config = dict(
    n_layer=10,
    d_model=64,
    n_head=4,
    n_kv_head=4,
    head_dim=32,
    d_mlp=256,
    vocab_size=4096,
    activation='gelu',
    norm='layernorm',
    norm_place='pre',
    norm_eps=1e-05,
    positions='learned',
    qk_norm=False,
    attn_scale=0.177,
    bias='none',
    tie_embeddings=True,
    parallel_block=False,
    init='normal',
    init_std_qkv=0.0151,
    init_std_o=0.00339,
    init_std_up=0.0151,
    init_std_down=0.00339,
    optimizer='soap_variant',
    lr=0.0117,
    beta1=0.95,
    beta2=0.98,
    weight_decay=0.076,
    lr_head=0.00895,
    warmup_steps=200,
    schedule='wsd',
    decay_fraction=1.0,
    decay_shape='linear',
    final_lr_fraction=0.02,
    batch_tokens=32768,
    seq_len=512,
    doc_mask=False,
    train_tokens=96270000,
    steps=2938,
    dataset='wikipedia_en',
)
Each number is 128 + 32 x the weight over its row's rms, rounded and kept within 0 to 255. Layers, rows and columns count from 0. Numbers have three digits each. The size before them is the row's rms in percent of the matrix's.

# up: layer 2 MLP up, 256x64, rms 0.261, rows 58-157, columns 0-63
# down: layer 2 MLP down (transposed), 256x64, rms 0.229, rows 58-157, columns 0-63
up58 103:088143167162158122089120050133123137122098145103116135159161137134178138149189109148112110124103101163101068042083120110141152113192100145145179181094091110131151085111085153133165090127151132
down58 112:092126151114125163153089150216097154117094111119160114082111083088145175183144160144145171058132147129090092119097088143117129151158118123091194161089114148097080086160117120158136173160105126
up59 081:141174135130144114120072136134114048126154059150109095136128064113146110078169143142143087172168182103092086154124158094092108177102147089099093097169182131116117077117147110141117124092102099
down59 073:142186103094175135122155140146122081146178139100099114089146189169139140167093063117107164078147143155133118137136119139142086063120186182170063175112126091130129149081152137092118119138116168
up60 110:109118144110113173114101085138140075190132142166091092092132137141170187021159147068150179121128121127150102119196118131134094149173146125138141077144151127135128118118116125173073122107080142
down60 113:196123148149155120077067126088154143094157164096154141122104154155122132118190180094126120113115171123095130099119177156086079163095129159100092124129208078111107154144117148107090140088179099
up61 097:097110125152165167167103102098102122160099159104103136171118140142190084089147084165132111120133174151140087135149054108091119155142190138105089096110126147158128150155111152120155093033183151
down61 096:063087165128120190158092132116115134153128121112126135098140086093085182116176146160112161065133147110129106084123118143170148152178089102096059101131125147130158129121163097147199157098134197
up62 080:120153119086167085076099143155124051143159162101104157106167139096104120120053171124113179210173150127150126104125121157128111099146136089138124102118171118122140170112172082128158100102091189
down62 083:022111166118111117137098160164130094170110058104106123136086090081121108095139165105104181088160182093102107156108138121127153106095088133106155178141107136171077115163121166150104092139130143
up63 085:124145118089171119132168154099117099144078170096132117147136118147121086116167094056092139142085185124128109225136176155090060125137106094096146191094164113123147151180097119156139136130141113
down63 092:165102082114133082051135117104168107167085095167170153161120093063151089091140091118140157176107115123136136141078090171170141137084133151150135115147127160194130089153129124120150143159071079
up64 087:101135121196104112125101094097110113117115095193124167131183078118116152130073123071115110110092102137120129124165107191138140127122146186092147163068154171124106108109113189161127086094099193
down64 109:129134056114151097183080104143216094083122165122128126167142154115143123120099156077108133070057154152164136117129159100145112102121112078151149146126149098117105111142136170103099128213130089
up65 104:182067121187120116079102173109118169127147093161084137114139166109116186181116138076102113142099155127094143102114136172073109167180128149124145123129100095112140142134178062142191080138111117
down65 103:168126164127141117166121116146117170083159134152043108128170118149169084139180047116115111149117101107139143096185163106084206140141164153136131125150146146121164130153112111077094122103177177
up66 075:186143095134092194119135115127133080107143131079117071123132182089116156130084192108130161160150151086154176167158094127162170096076074137157138110167099120105139155139093094115129104125098065
down66 071:117112082089178133134107139174131078157075057104098094114112062155141128161089151169145085155166145159111129131068168108102129109164121139168126149194117156100128145161135100119164091076101088
up67 111:142089133099156097109089130147120148057121083054148124097127103146110142131149177148119156073118084152122191126129091106146161181187089096073191112138107101195141147130092146102158134125120108
down67 092:099168114195147122151112148123150090192143190106116208124090121129076140165117127150111168102129106125140092101070064144190155104149094129132139169156139100139161155093170168161151157152138151
up68 126:072158153181123115104116084107104167120126136133151180164153120124151167100083102059149101152081098075096153081145093095120171128092141140179162093111045142150148123126143083116161129131157088
down68 124:207115132147128119091142137090112098165089091081159116164137143105103107121159095163117135139142136101136105155079033137130115093152075201164069128125094085153139137143095135137189141166107132
up69 070:126135143125146131129138076151078133136170148062149117146156136175125082095129097124120090155145158157126127156110085133154105173156135120189196053076113116146099075060126121135084158157178094
down69 084:162133104086181126076078125171159138095147137154173071100097130137111164122094161121070193120110057145108143156147105135154092164141140135098168119187179105170135136124141114148074140095138077
up70 100:123143089146117206140135140200162171099133105126158123113177140120093135126136133168128124154134129088166139088113169130121190158145157091077148129147170096161179107113075179180073131063130121
down70 090:146122108194081145120125157111118100163123107052150153110117145150100070146197112140136072106138119106096121113067101133125100093167135209113113157148141126130179144135172110157159163205108118
up71 099:131181123181141136091183138115153093090098130150124152155089145092094146110094152163138090131163162170142125141075128187112077150171067137128113192134119099109108084154138070163192112125092108
down71 096:118102147127128171108168126141103086077127138175136121116061157042134104102127158138042088101123108134170161175136078162145108150143115116157138146182117112113130071133139071157088101113085150
up72 127:150155180142138088116077146102165101151186134112134154169111131132109151134149177151153125132108147111110189130134207151063131094113111137142111036113076153100130083153123187123099128093110080
down72 116:124123111120156112170119128123158116145079127141111150125107212185111091136124136048093134117145206118122087140077101138105096168202144178093125114125147088144106175100125157102083159153144169
up73 098:086155107152186029138093156100158128114198104145109148162155170136142084094127152146099146114083119112158067121091120158135118104201135129115142082094082135162151184115119145112145152101113110
down73 098:144160129136174145159098128090079121128173105149119131090074153107147098194128119127156051156169099130156119182090122159147135143163102135078144148110139185137169145195194066149105125134142137
up74 146:144201169088117181160151089136080128148170128146109117124139100112103192054140144115105134087087132145108205175167096093120101143089105134093122108148119141127104137194149087100089155109157119
down74 147:175165077124126174156140159103079118108148075131069078169147114130115140083149095132156133120154090164117117144129115156139108161135063140107119133119175155133116102121208106222122184118153150
up75 104:136117168087122118091121131143147128124130075110137105108147114174108154125075106205092168065160171139126161137160155087164112051141104135139140148106169147126095112077117110093170078079126063
down75 117:110111185131127117095133161090138149152114087135145124128129138147124159179120125214128093116119114129176159105083103083137166162166079208166140153164099141158113132114161120160221163141133084
up76 074:117104161185160100112090081093149146120129110075127137117135173208117112099172156117157098114149139135110156157113107151109159180149092125089116217056157114129124164161120144153105118166075093
down76 092:106128147099162157126168143114112132182153131148108134212148131064098055104097164103079109047118136159125121176195136158134124104142100170092146110109080130159136119119092100081116137111167141
up77 079:133135110068147129121131111152171151158068131116082112124172114138124130127121162172088109149132091140180117139139045120053129142141101062120091114181122115142098134153084170172192139072092126
down77 083:174090177165077152145145120148102111219142184106099155165127082141124122112126131166097154127107043151166107120133138172095156062156151138157087093127112134121123132101111170181169143139118152
up78 080:151150107084083143155044113139081163121158094162179132143089142116077191149146151150138133065128153123098172140105118157127172180176161124102106121098108113192093128160169110094147102111130092
down78 080:135118163151132098115064143130190124145083155127077151105090108158145149197094118097104133186122085158133147126117094106119109155099087120115129175169143150080192115173191115104138179142133070
up79 085:140157122049053072134160106125134097068153101126155134111165183109149124154102173108104159073161129093132150096101122103104121104150108147111184124078145074150127173112130172144142187153149102
down79 087:095140099137136062135106146176114142128173140115082137112140078157085128116159123072140112168135173060138126149100149085154146116142124050104155095125152063125165110149137121127160222108164144
up80 120:159104127112112156084147163113083107078085092135183127124165198137123170157140129189145157133161121115095179084095116148132106166141092152187095112135096143137120183088081147090174151070141147
down80 104:140148143062160151159136101102073116063097152133144223168106116124187151135163170122144155129111114168138141163108133105067149098136161109099139118103184171116129101162133137151103166137126201
up81 106:171163074123133075165172097141122109074106149178117119136088155107174150182116108119134114063142170087130092059119170200092124145153141178102117164109151111099118106125099086102131106100116101
down81 110:090120128156170102129121162126073103161092160126092111189122119162103189130114134093158119130132147075077151152055149188113153164155126089089061148102080137126133146102087097152177124088137155
up82 120:142089105093121182092117133145102159133158121116149129127094203180173144112089188121104124082101143141165149096184132082163109129138149170116113074144097113190096157071115101137125134097120056
down82 118:155109154117162120120124125167150125075124103115049097169051130100145125116180078138122135120126169115129110096132138095081087109045156158133148101174141153145178147202085110170145133111141108
up83 088:166080123122173120140166168126113163064116105126182095125149145127124119170099178133092142158145126141137140114131109163167130113165165185143183125111166099164134241110071155128149127084105107
down83 093:098110075123156076093059111084119123089173092104072130136050102110122063139129147116123139113116126136139077131109136149131102094073103100107097084121086121082176192123129109086121115099096107
up84 090:089107079118141088115171096142120166056098142110095143168166102082062121115093150168121135131135125115102090168127073089175174062062151163119156127116152115116127134089166183146132100108118114
down84 092:113143114128133087136121140096082095140148076125097134141087111079074122175092132208118086177102134144169091139131085122156109116131197108133140063132052140092097103154174159119084119159123114
up85 083:160124129094154162115185112113158176119105104106168097112141081132071143147096107119154167141129155104092150184094143141145146148183115183115141133155083094116170152177106174142050106132067080
down85 095:117172143131199098129165125133165131145136073114156126068098082127142177163098109160105097089074196089145141133078139093120130126172166094108098084113129176115096129136148183123171163178126107
up86 112:090207190123144150097131106071117165139088148073159096167113157170144147119152125173153050161079139134119183140111106092117159137178154149160107088126115090118111096159097121138154112114087099
down86 127:148195141152096110123108119088155086195156161109138112120153163107077140142091152137060135109111109167160145095134070113113036086122060117116100099103151158077083150126142157121127131135161128
up87 090:149181145118091153121193105143181124160115099195181142096104098137119176118138132168100137160137101143118233154113132125085119157132138144150109153178134124089109154106138149152094167075073099
down87 091:066125128164184143140121132091103082113148116141089117161096048136076154131130166118144071106169092147116162179089099117126135134107189133144122169085126159089098109069155093088176113100103121
up88 100:113126086152152155134107131085155097151114120127109122127172166101115097095189185163138093145187130154202112233114062150081106173114120122094147144115145175105153152108137118152101106101131115
down88 107:050122110152133097039153102145053119144137127086083148125175125066097144101123117145055122127201121113130086122111165139140140151147107139147161093109125104125161175087146102143170131150134158
up89 090:133144150127157174160134133125127146057141138054161191106111188091146112137106105080118150176154184108157106119130086147097160134111117102140143189146174148140144197112089123123086068114162105
down89 094:166128178137180148142095120174154059115128108127120135133167121139129124131155129092171112167087134138121075101156189172075113066145133151070192186100138123087165121155126087081112140145140085
up90 100:153132126107099115188151116117058108136103133099124130164125156075171186160113070081151154100150114136119179096157140135171111170154143102148116082043150116108116169162131105058091132132150096
down90 107:094154111115147093125108105069068115130140156158116115150119081042174073108152141064101125105162076149115115132126129123126121184105109144112185170122147146136115116084185148137146113210101106
up91 079:165148124116166141155150099174151163143115170134063136077118175110131157140147104159068124128131105120059093129131115074135122185089044109170129112129168127192132128157063118113164108117153150
down91 086:155068121062107177153096154180096142151075174123149163124094124143138126153081116142160103121122084148127134132095129100142190121162166113131161110117121103123194100160173071151052082140137101
up92 105:205129122102135104135132152100151095191081094126095083078139155126126129165130109129189162161144106075109103126130110073117120120163107173167077145128164149117106154127170147128184104076057099
down92 106:136071123146149121116083180136050133114160091084114096099097094101071173141138097093168143125186157121091162079147154132123120148168042112158126111107118163082165162140139084102117131138158129
up93 090:103143123105182121097172138110146133102102123142097117194157113141126094128109105114193146197135112177112147130086099126118119148168179137082146135112189089172102126141170132163109103113019130
down93 093:096106150216140169155084103120181150180158191124101119156133135091078086124140042126146140127103133121145132104156089147160130095147051120176078152123125138132100125133156117130177096128103147
up94 077:149137078146056135160137117135191136096145152068129139098124145135131086134168126160098147133163120121102097082105155186162125176120165124067143104136130169173162050107101162110070175138134151
down94 086:087093139161116156152154157060098101086144176075098157124091134182077149129119111144133136094127103188126108124130149119188077134135101188142175111108084135148139107049131141131095118160160079
up95 104:114124122129153154131135161128152124083121119131150092180117061149179175120160083097175151135124108126125131154166046161084151102117145099154144095154118143117121113096128088131081167039193084
down95 095:096089110119178104101084099131181139173127091061085081080118133144195114133207084070115089145131132142143121149136109108130152124139142108083100125119157107111136110073156079075093146140090140
up96 146:119182111139142182126148101084109105143084088145165114145120126094111156127101144165129094156152088127063155132122174119079109218081142133129170156104100202082160072105137095164137146154129135
down96 152:154144131174143118155066077111117121169093135111122168125102115164175136085141086099132124159100104112106150125097110135103179098063026091168124175137147191119150105155105135192149120132136149
up97 103:165103101052139164145147116142149146119110083160176117118123178130125086102097145123110103112134087127086206172168128140095123197129158127130158134096110137158143188094110094072065180150116115
down97 102:121133136158124131126107142160091177062127106163130188153118156142168145150166080156139132173157131149172053073145157078142109091099157219089104164141121179157113135100129152160162119117138131
up98 116:120106127087111135103089126138109101102106122113209175132100175161137119113102163088107140081156146179082110172160134138149116079157183124117129147162198082136151178086151126078131173129135067
down98 104:113123138148080103135159134160128088077063127166148180109089147108089167136173151086121093135199146155103085069121155155178096176097131098116054131153161099099132133100141175122140164139148123
up99 136:144144188162093110127184125085134104154165158166096115164119165138174125121162119176108085132103146113130107062123121105134045181083114117064090102122157131141083093160118156166149119147182141
down99 131:135072085112105095171059153096099167136131076155177124163130114109074120120169075122228114106147100133111136125117136149138137145158145155114105153084122185195140111115131142116183111084134137
up100 066:163166153101189159162155131117125102164111121112111182115135144141103117117173114161145134042148101128108105173116129188124066125148158178076105165099096165156137161169150103110188129148181161
down100 066:135075126166133138100128118148137148073153135107137134055123141138131129147063069143152122158155119115166188132178084145149121100078105056125107149081075114116146165134092074116054130157101116
up101 115:189145111062170176163132138128106137165071119147119094141153147105085111101106177143142193123107115097123166144126103141091154163100179081069119080100155087139091098113126138190140183135120101
down101 111:162125114101115138133111132183125067108060079099127096136166171126176094121123086133110136125114150162105139127091072070143084130185158161169094193159092088166142122114140133133115149141083192
up102 098:137186130122213144153101147149126096191082144108110091176133063150120119150105164148121126160126145061086154072101135115096124155065168075108142108113127129094109077152151109092087132155130125
down102 096:134165110093051143118168169153118106104110110146111167166115166137085156166087109070141093186154163107100084163117127134148168147138112083126135202084168164162114157125134156120118085077172129
up103 117:081104157141132158105101114111111096035103091125157157153118166161182131097094137114181097131169118145127122028161114140084116104132217120118112129174131142118116143142114133103148151082163103
down103 118:144180168106169093114165142102185108091107115147128144092175132138137101122136126090171102105172109191071137173087098102141113143165137161153107173129170192109109096153167135066177160148154149
up104 087:195110118131127065111152152121164057083134165121138149121111119096128131154109104065139098096075143128118160126055167158091117101050142104140107110144133134168132155128104180149159075109186126
down104 092:076100117148170171135183089164094133132112120126117060118144142075098150136104105096163084155100156104098134069103123116081124163082166068115118133105156168177107059145099087146120168152136152
up105 080:121143130184115128093132109158116169057080132112102148139145100189136150090134081179120080145153126093044135122136165134178116188113167093145098221132081134147146120118116123147113118129153107
down105 082:129128108134138126093118178173134113154173073138123063179092115159105068089149129176099080117113111136125109124147180149142139141123193096136125154136111170192132128126153140137078169059198109
up106 079:085137126152123152197115082137118114194109133136117120162128138133108192162108086121125158134148100086196169148179128066154152167178129135161110075148104122102106128132139109132138087101080046
down106 068:146059130128154122096104160179191141064144138116140145106161097141133147150042104106160179144093138155147146131108087154100140161107123113107116147097121163138126079166176082193101127174177136
up107 107:138133130116072100093140066152083155126167087089138095132101139137127131170117196083122102125171127148126190112187093181180169167179175131131183110120110121087136173093134105117132104105107096
down107 103:117119123158137085085167108147137117147089121163152124160149090079098142133175135081137159223123102128099133114132114145155160050122143061139104152089126149125098057095145063181132136130129157
up108 081:125148144129134120120071135155178124168093149072128049144108104105165168089181149168111130149124103063179146132119073108081187175141105074112157122096135117150139114185153152160090105105122123
down108 088:164117165156138115097200164105126064090149142116088151134118085166168115125119139171085086129158118154080145137079147169170111190134170165143104094176139147067164152116131178102136138159159103
up109 100:098085129138158098107164126090132195120116104116183168150081163191131170155110132135110083142131132164121122173104173137110097142155242107168140180112152094151133121145139106132140098121101074
down109 088:176096143068132150098144165130194096147159154129175087126132088084102083118176072128134135109122120071191107130156102068166093103093118150128116149113125126139153075094078176137151107159139166
up110 117:162136126109061165153130136115114142111170152139135198144175164128140142121038133130132156142116073106100121088123089096064166098130083181163148093093107142145188128135117170154169097096096126
down110 103:148153187138141056147049179162200173114146117091101067152126129128140089107130112126154111127183125099163089160095103109100128142149096122081122145106134189164112095132145115106133144106194123
up111 118:140150100100144093109188149132147130147112142205028146139147109097151119131118108123132143158173161091078107137087108166097162167164133087103110107110176145137093114124091106057160161128142184
down111 133:062151137114152142182138087117123125091131099122126186167146145099131161132121160089161094097110194144148129115140217092125127099139196155164117105145168102053116128120109161119140087110064123
up112 122:103081098123087108066141201162117124185099157105093122195125149127083061144122152123095161153137141171114120153125067111092100075162112136138159142153124137144071149061144106165143132144148107
down112 103:099127110133090148146159077140100161188127142122086159137148098135079153123128065101181116127136098110148095096134099159110102110091153052104111102088118175117128070201144078129059136143153143
up113 151:127159129125118134121114127099083087082144119160088151146140123132166146083113134040144158108099198114146115124156053123138132084108116127171072125168179108111129132188084167186130088087095140
down113 143:160158144179141161145086095091146110129141120112080166101072147146151129140153106130130117165125102174139104091117117138181098081050077149161154170100192152123126153185117154193104080094127130
up114 095:087173117132111098099167112167093176118140128150152110157110142129115176131100065077168165137133140090090168109138090141164120104165182107167122108170051188166117146106100049122157132117126129
down114 090:126126159107126133121118119145045152098130144163167120146144139093124153120129103063129148153181128137141137138124063146192109098167145086107122149135083138179136163187160086173191194151089090
up115 091:066110155179150171147111137069139143141128122108050135088146174179059106131142128117149116162154164191153120129158081153081123188149185099108164129129180138117088117156113124136094111143122104
down115 091:094113083076124178162169121207113146104122139093150165159152173135155147102150110135119152094177188128131179170107160115200165118112151100119086090128082117174120132111119088094122158084163141
up116 099:146076146067127111109161158092098183163173110164109116174143073100121169114162087140072165147146094145103068157163149086131095133155147164133126141112117128157130076148103122115154055104136189
down116 110:109121174149087158159139169172180185118152129122113117154181080076114179152184109131163139151092196110108133105187194129142157120141159128078109103164096150107116101161125141153112127131139066
up117 108:135119114121122065125132111191108089059170089177133152172116135109155179117104140113131131206135149140125115107179182133152058117083142106157118121156109102172086140139150146123125162046117121
down117 109:102126096092101073101147089142176112150112219117108163192145160176057105083092141154144119140088172097125136141125158097119107100056112094112095141095097105132110160115134126145092106120165161
up118 102:113175143100136132107113126075168140146060143089088146127121132110204158096125172095111179165193149146104116125105165141137122206114115115138099195144118149073109090155185121167116126118148099
down118 109:122122087162190058143048159151089096115078178095135118165109150168129127070168124153103144139062125123161139168110138131108133131138169075157135126141082098119166137130109134125071146187150124
up119 116:133123085094104138147152098187190144172123109134143113179128134173103127123184105115149141062072169128091162154162152082102116081169119126095162140131127093129115087157049064166128135145140114
down119 107:130087140148110111129077115122153098120173070163178173097059177166182117098173134106176119157145120177122147157122090135132131131104156121133107070111118140107094077205084162166127141109087134
up120 087:085089131086090121142117117117152121107117176164160155154143101171112177117091160118122190092135089121148090166200129119180124118110176081091107120157177146129124083110173189137107102160067106
down120 091:130121136139134192158085134128144148074084143117181081098113142106111150168170117132119139096095119102161171058195113130097136134159170050070153160117104115083129121124163165129143155137154068
up121 087:146130075078153114122169079117111106124101062105088071172086075148150138091168076146086116148171078122141089150123117087141149112129119132111090116137141144163089139131195160133147145091055140
down121 094:139071170139139131162084165064129116135150144129105155168103103140142113134116160162230175118130123190181140110186156100144113112122153152152117087098179145094148084106155167158106163129144088
up122 092:191149124097151153091094151147126105182128103138139080116147134124159073056121119061100166139108134095090076159132128173111164137114179129131119112155077181150170102096136099198159123126147167
down122 099:147123151129146145125118116127086089082104107115144122113121164121109120081061202186076173149166114198170107112106117073158128143176140116156167182106152126123082130135150126148075083099179126
up123 101:106101158134192117088137145134135153098130112161111197167108122148129129143102150126092109163152088168129127092152145127129144041118125226156144091132147120135052073106151089139137140076106163
down123 091:180138127144123131131150145200184151146101100174136132083156121154103145101153093111088153159105125120195153141125095134185122146090178117077085130136107176170190105092125117172073141138071143
up124 059:112108110095137120145127196100168117075090091177115162106136116155124139093076121110103156131125171124143081065113048147129140092128175118108104143170179130138105131143045189101134129082132150
down124 075:088116126091120083132128096136091158102127175114167176126104117155121079083148143149187133064182147212098105123097139144084134085129100146162125129164160100109093111112063177159099082134109114
up125 121:148119163153159053099180100135137131143099086131099120124126148112067169188190208126155107138133101104111184118097126118119130183145111122141123128120098172153114107105094170133195114134058141
down125 133:076137142110119112125162113059068090121105161126121142139119102143168160149175110122103115147128130164160081110129190124120102116150141131132106071124193121079042115148098130097179154058170140
up126 125:181088079129079106140097112138176112079102073138215133085134137113162085142223116097113101102154128146151150128164092134137126161122146102125145174140162145124139191123129098149097112122185112
down126 116:165137104126155109089153132161165111071160116147146128131189181149100145136140127074109178167170129122132122110130146128086135079121117117092077114144057190151141172122164167051100148095180117
up127 106:186147070125113152059186108157138115109119131163086165131097141125167134058118143080136133094131134165105119090113102049167167154154124116086146115099109104162188154144107133106160113115190102
down127 113:136053047185103156086135169186124109193105118093125153149087130115143154161094117164133093160042116158099151110100149071125141145135139102134095118145123127116154143134104130130065145097156152
up128 113:131094130100079115125112204178159106078188157134113125164135128085195121160087122148150149161160084102120089099148090165141131149154146153099142090159117057159076105127165130166085129093108140
down128 099:125114131091108112140173117081144128125111151180078107164144131188075125127163064106185136160173107104093132149186166115172062167103108143098111126149133125165096068129153068092120151118122092
up129 095:133171110135135100139124145075108138119106138124129115151130116107114136145079151103140162155091129065113101084122065129138128152093118188229148125121144104149160049184152171164071128081108156
down129 108:133186144087138080085128147153165126161189125131131138173202104105109104066134058125163182129139158111162085111173091094119118135133122197151102085107075103114131133093112170130160130114114109
up130 085:137167120134098154155139133120055134096139108076167172128147076114101141181109143082190127150094122049081112135174175150089132174156140121134141158098118141083145105114113079203126140102136105
down130 088:155137144131148062115142171141157083143170149134110099095112112139120039118140063154117160176074142156089143106136131093140135130055143196099178104157130112120121143086084174111144083123097127
up131 099:115202127206133141132198108122185100166116096157128116156129150080160136116132139111126098151145134119125135055078091194138085191164152158113120110163110150101125175128117136080129180117111129
down131 104:081180137132045179200154120125096065123100132132118117129119112101176111141101136136141050173141123136129088121100097121157155142194207083103142135131162093130130071125140120147132148114126113
up132 096:140132135090156092057144147128115144104091152130156128083145147133097165139136109107049210174086140118088154116118141094123069112076138116142151129123141076183146182122053097100104111110116121
down132 098:080115115161130114078135121140144134178104149106157128194103083104134139111158105163143155149143153117088193078158176193161088113062134152146099085116105104106162153136139114165155154057083106
up133 111:108147087140114144130132100117144130148168100123119184161180165053118116134137076110144125171132056076104128195145127108137126144104103091170157112135091081103190157096064140127118183109150090
down133 120:091097208115139108115138129133110102110153131166079114132112189168132109153133132198093124104098142186170137191125108060120092099120116172101184169078117076145137142140144145163125127180147103
up134 079:145092137104103116153100158100120141152149130168131075103193101155122162149150157114124120084089048127077121101109129084191083122120162126154139125107088127160087108212127146164166077170142100
down134 092:139096145131132156085127129207106106127168090150141104101161124105090114135034154141147136129052068132082161110136173151130179091142110067114117128110162115073149163123160100130087168130119140
up135 103:094120121106127125137112129138144135064174075130137142119131166127085094149234118154103094110130059143062084092103155165116126135109157130049174139136132157130131148121113156098162130085105178
down135 094:129091124173080162158135109079098131069179164140161150115136118160120173191157150151131128134183109147088098064089095176122151195136146159114126129116114086130143154134160151173154114065160091
up136 106:145121157098138141109124104080090155159108168066128157114155158114120037061172088085133141126128134067135148148133156109194152113176158102177147147117158130129188139158147145138106096144180156
down136 102:084133176159135140105090167080116075105084167096086123135099127115119097115097156071095141158112115065131048120083114108100123159180209136117164140120124069141152162156138095101127136151139137
up137 115:088134148196156142150081115050129115115123104136081170152103169166103145136199116117123093110173133154114120113118158155155113107146152156068138177127111141106111110103156158048141070164079130
down137 097:132106128169109169158083149130136141104147120137149092084128123162125184097173096111114094125113112169124184152109184155190185156141076144137140187139057087173175102137115128144082126097174150
up138 077:135116127161137167086165155084154059049116106104170161159124132110055109131115114117094155097117162129098086121142126148077105076140139196156111100146155148121159167067103163123137186133133154
down138 082:088074107110134116056091145153123083110119142125162117136091106155097111109098170106149074131098113140161111077149189157114153088138213113112095114130165130107173117128115180156067129085151077
up139 084:129141155069127114071143128097128148179123108137134110190113112204125120124159117150120135099111143127155135129148139080142097135168125087091148094118211108150157122064040094167180137164141100
down139 094:129099110080156138142079092127135163196129130105148139141166122162159172100098112105111156153114116025090140153206150095101064146153110088132164119105136147133129120095095092144108084072136126
up140 114:134122129081097127086155140157136108129155128122124152087145175151145116095176101111142151078131083173128055122135097162109115133124151167120154127147157138083082142089108205049144222126145141
down140 114:122176165116151143131157105136128111115170197144068110128093117099125109143140197108114112201108152155160138071103105127114101119156142136097167071151168137114125080139116216055150144103122129
up141 130:112152139116124144084089172122124092063162094073152138139135091145195114143104135139161087141191149102071153154123142098158168165163149153096119150129168147145123191120075081059158139141111153
down141 125:123050109095102168138125106076130136121071163137158166120122153136142095153102139138089124119157157136153112152100111121147082162167189165129119142194131038144086115102180095100162093104129080
up142 072:163099160171155152147162030139154180138103140174086143208095113133134132138111092123082093134121138153082158109108135132139114185137164105175188137085100108145102092137137164080127130158151113
down142 093:129158041104131123119127090160181123151134162134155110122161093125117074092084063124099151051069141115133105169143167090152131168117098113143169095147156099140132144136085076077124103142139172
up143 122:074177108116096122116084128138139093132171199118076140148147105066153118079119135128162181161123151063136110092100062129137139188093123142088160130131119069128116127134127150146113118126062185
down143 121:177159093080068085181093120129157129120139157149074133119159136100075152124117105131154150083122162096094116103198091095128074123150087112157166123142198092084101126082150122149135082156152132
up144 095:165131141163106122125116103101122090206091131102135157134101120139134107079204135117072142089151136146142155137078140163121095066100111147156135135131162180063115117145126183070123136176077079
down144 086:057122179149168112138127170057124159076107137157089112102109088152092132111144116196108087148139121147086100097066082128139126162119110102107091141148080055152153106160137112120105102113142179
up145 100:155080150144140077088107144104141066147140127135162144122127156119129149107111200098114121159119180152106152093089188115100048100171100134117122150140136055126142163142148119063195118116109088
down145 090:122061112089167095161076125155140151071129135162130152115107135188147147108116156131148172133126161174112117124152078121086094127138117083112150097071119061153175153196115119111174180081152125
up146 114:124205180108105135125160166115102076131109148132103134153103116073135131114146081135108097129123184095130057132155083165136195182178108162117074116155187105130154136110127104152143136173141174
down146 121:146154130078131108089143144126128113122091182114149109115177144143129134153083121083101155130098160061142117107100143139095146171173166106139080140128247087132086123141126168097184121126076107
up147 091:190091109128105089124109144136154154093115172107128078155157118158121173161118124167126225138115173122157115152133074161099125148172120180050159123148130126099135141055134071128137089127121133
down147 101:163135117127145180108131180142109073147112129168107136139175122127124118111124159147072146126150140087176111167178104106134111119137121103135161146181163211172197146097117073114086096152205138
up148 082:122128192157093124124116169139150128117122159133081080160171144155066179173150153137129144098116122105106198161193140129154139145123134110134092134166092205121127096162165111067137156193100116
down148 083:166094131068088130143129109110127205082088083104130107173100136164170149117119088136106081153158037109152170099105168105145166098121129130147162170121134096118171143095104125099140152107087077
up149 110:160164135099186159161156127102055130115089139078160129160125132079120098111156087086154115135089151142177138164207052144096142118150146120113086134102150182128107165096177109091136115138108104
down149 114:089122126191168137139137125133125147123189174135152159132133093144075173161132153133156102196079133146176108108154111117149123209220120092110124101136112095148154136097136162153110126070099092
up150 093:157121044095131127187181119184159084115119103131129146148133148127083109147147179119150141165191169130128113110119060190075157097098109093094170097137117161147136169167114118138096129169104121
down150 088:149072151172125098145087190104116093129186145132117140137122103192109093112158119097100095133146116105156135094128167145129164134097132089140101107134089109128161138185111144084102188187226148
up151 092:155128126100123102098124090133134076135158089158128162081167131121134057109230105183081130101218122145125096118109141118130084161110132104147093163131113157119118109190136161075136128111117152
down151 091:141136166121136069111140160122056163102137116126137064141151183091107088082133150105106160199106150133066148152066079128129132138137117152105194177107095141164154101086141120089098148158118131
up152 087:102109109094117105095139197154149128125155151133147122164186102071103106050110122095132176122080087106142145154134116146140126124085132137162164091091095121131132162045098097185140196158138148
down152 091:095120145075150093140078134192188148147081068152095131140125154097147130106095122088142130150147157100122128157093083113114111165072117118117125114050080120177128158157139117177105148170057144
up153 113:188137127156135143109128182136153132130183114133142120152189120170112111123171125094156129100133031109079121119144171137150134149108085095084102123120141129135129130128134243178138187136157126
down153 094:101078134094078171166170073104112113109134123117118135129154194120150143171137146190096129159122183131126077110101119152092093146164158145099154136123103109184139178158077094141084059135155167
up154 095:163095147138118113123143128106186125141095127155139180118074132101119089153200124073148115145166093112037176108169138135152139140173108105168090092119097214149138147132117183138119129146090132
down154 091:075071152160130165126153128098103066088166113146113116131118195143170097138118100172117104094174071165166170124067103185075161132122143182141132167133123084102106141109149087110107106113104131
up155 103:144072174161073112094115177143183127082172183115132063163119144141143156084145170176125156117100098114133124105112099149166129116172135086097161084113176091089085143159110184108119103110144112
down155 109:140091061106096107174144173124089143112123127145136094181123134141106171085104087105138154126105063105097157154134129113129085150137084081115196080117109099156144130153227102117132130090142087
up156 101:126182142135163132138138144127112142182054142140109129102119060103117121140100087076114103177104118129091127097176102125164109125122160138152172133164121147100117070152104191198125064164092180
down156 108:121142101129069104131123093137148110063116128122142183123123220165188189131144164122124105113125151102164103147169137141161111196126131157179107144137082106104140129160145114059106089121070145
up157 071:105147108139135119126081088107126074131117109188135113186115146175136160096124163152120085190173079113149128128136112090100164160072134095087083150162149153095118135178200080104076154098129121
down157 090:146069132171150134131156151161109162170132132177198133144167162165121111109131112102115109127148096172114120170185198170169130101193163169127130154141190150117131159073108153148172121127098166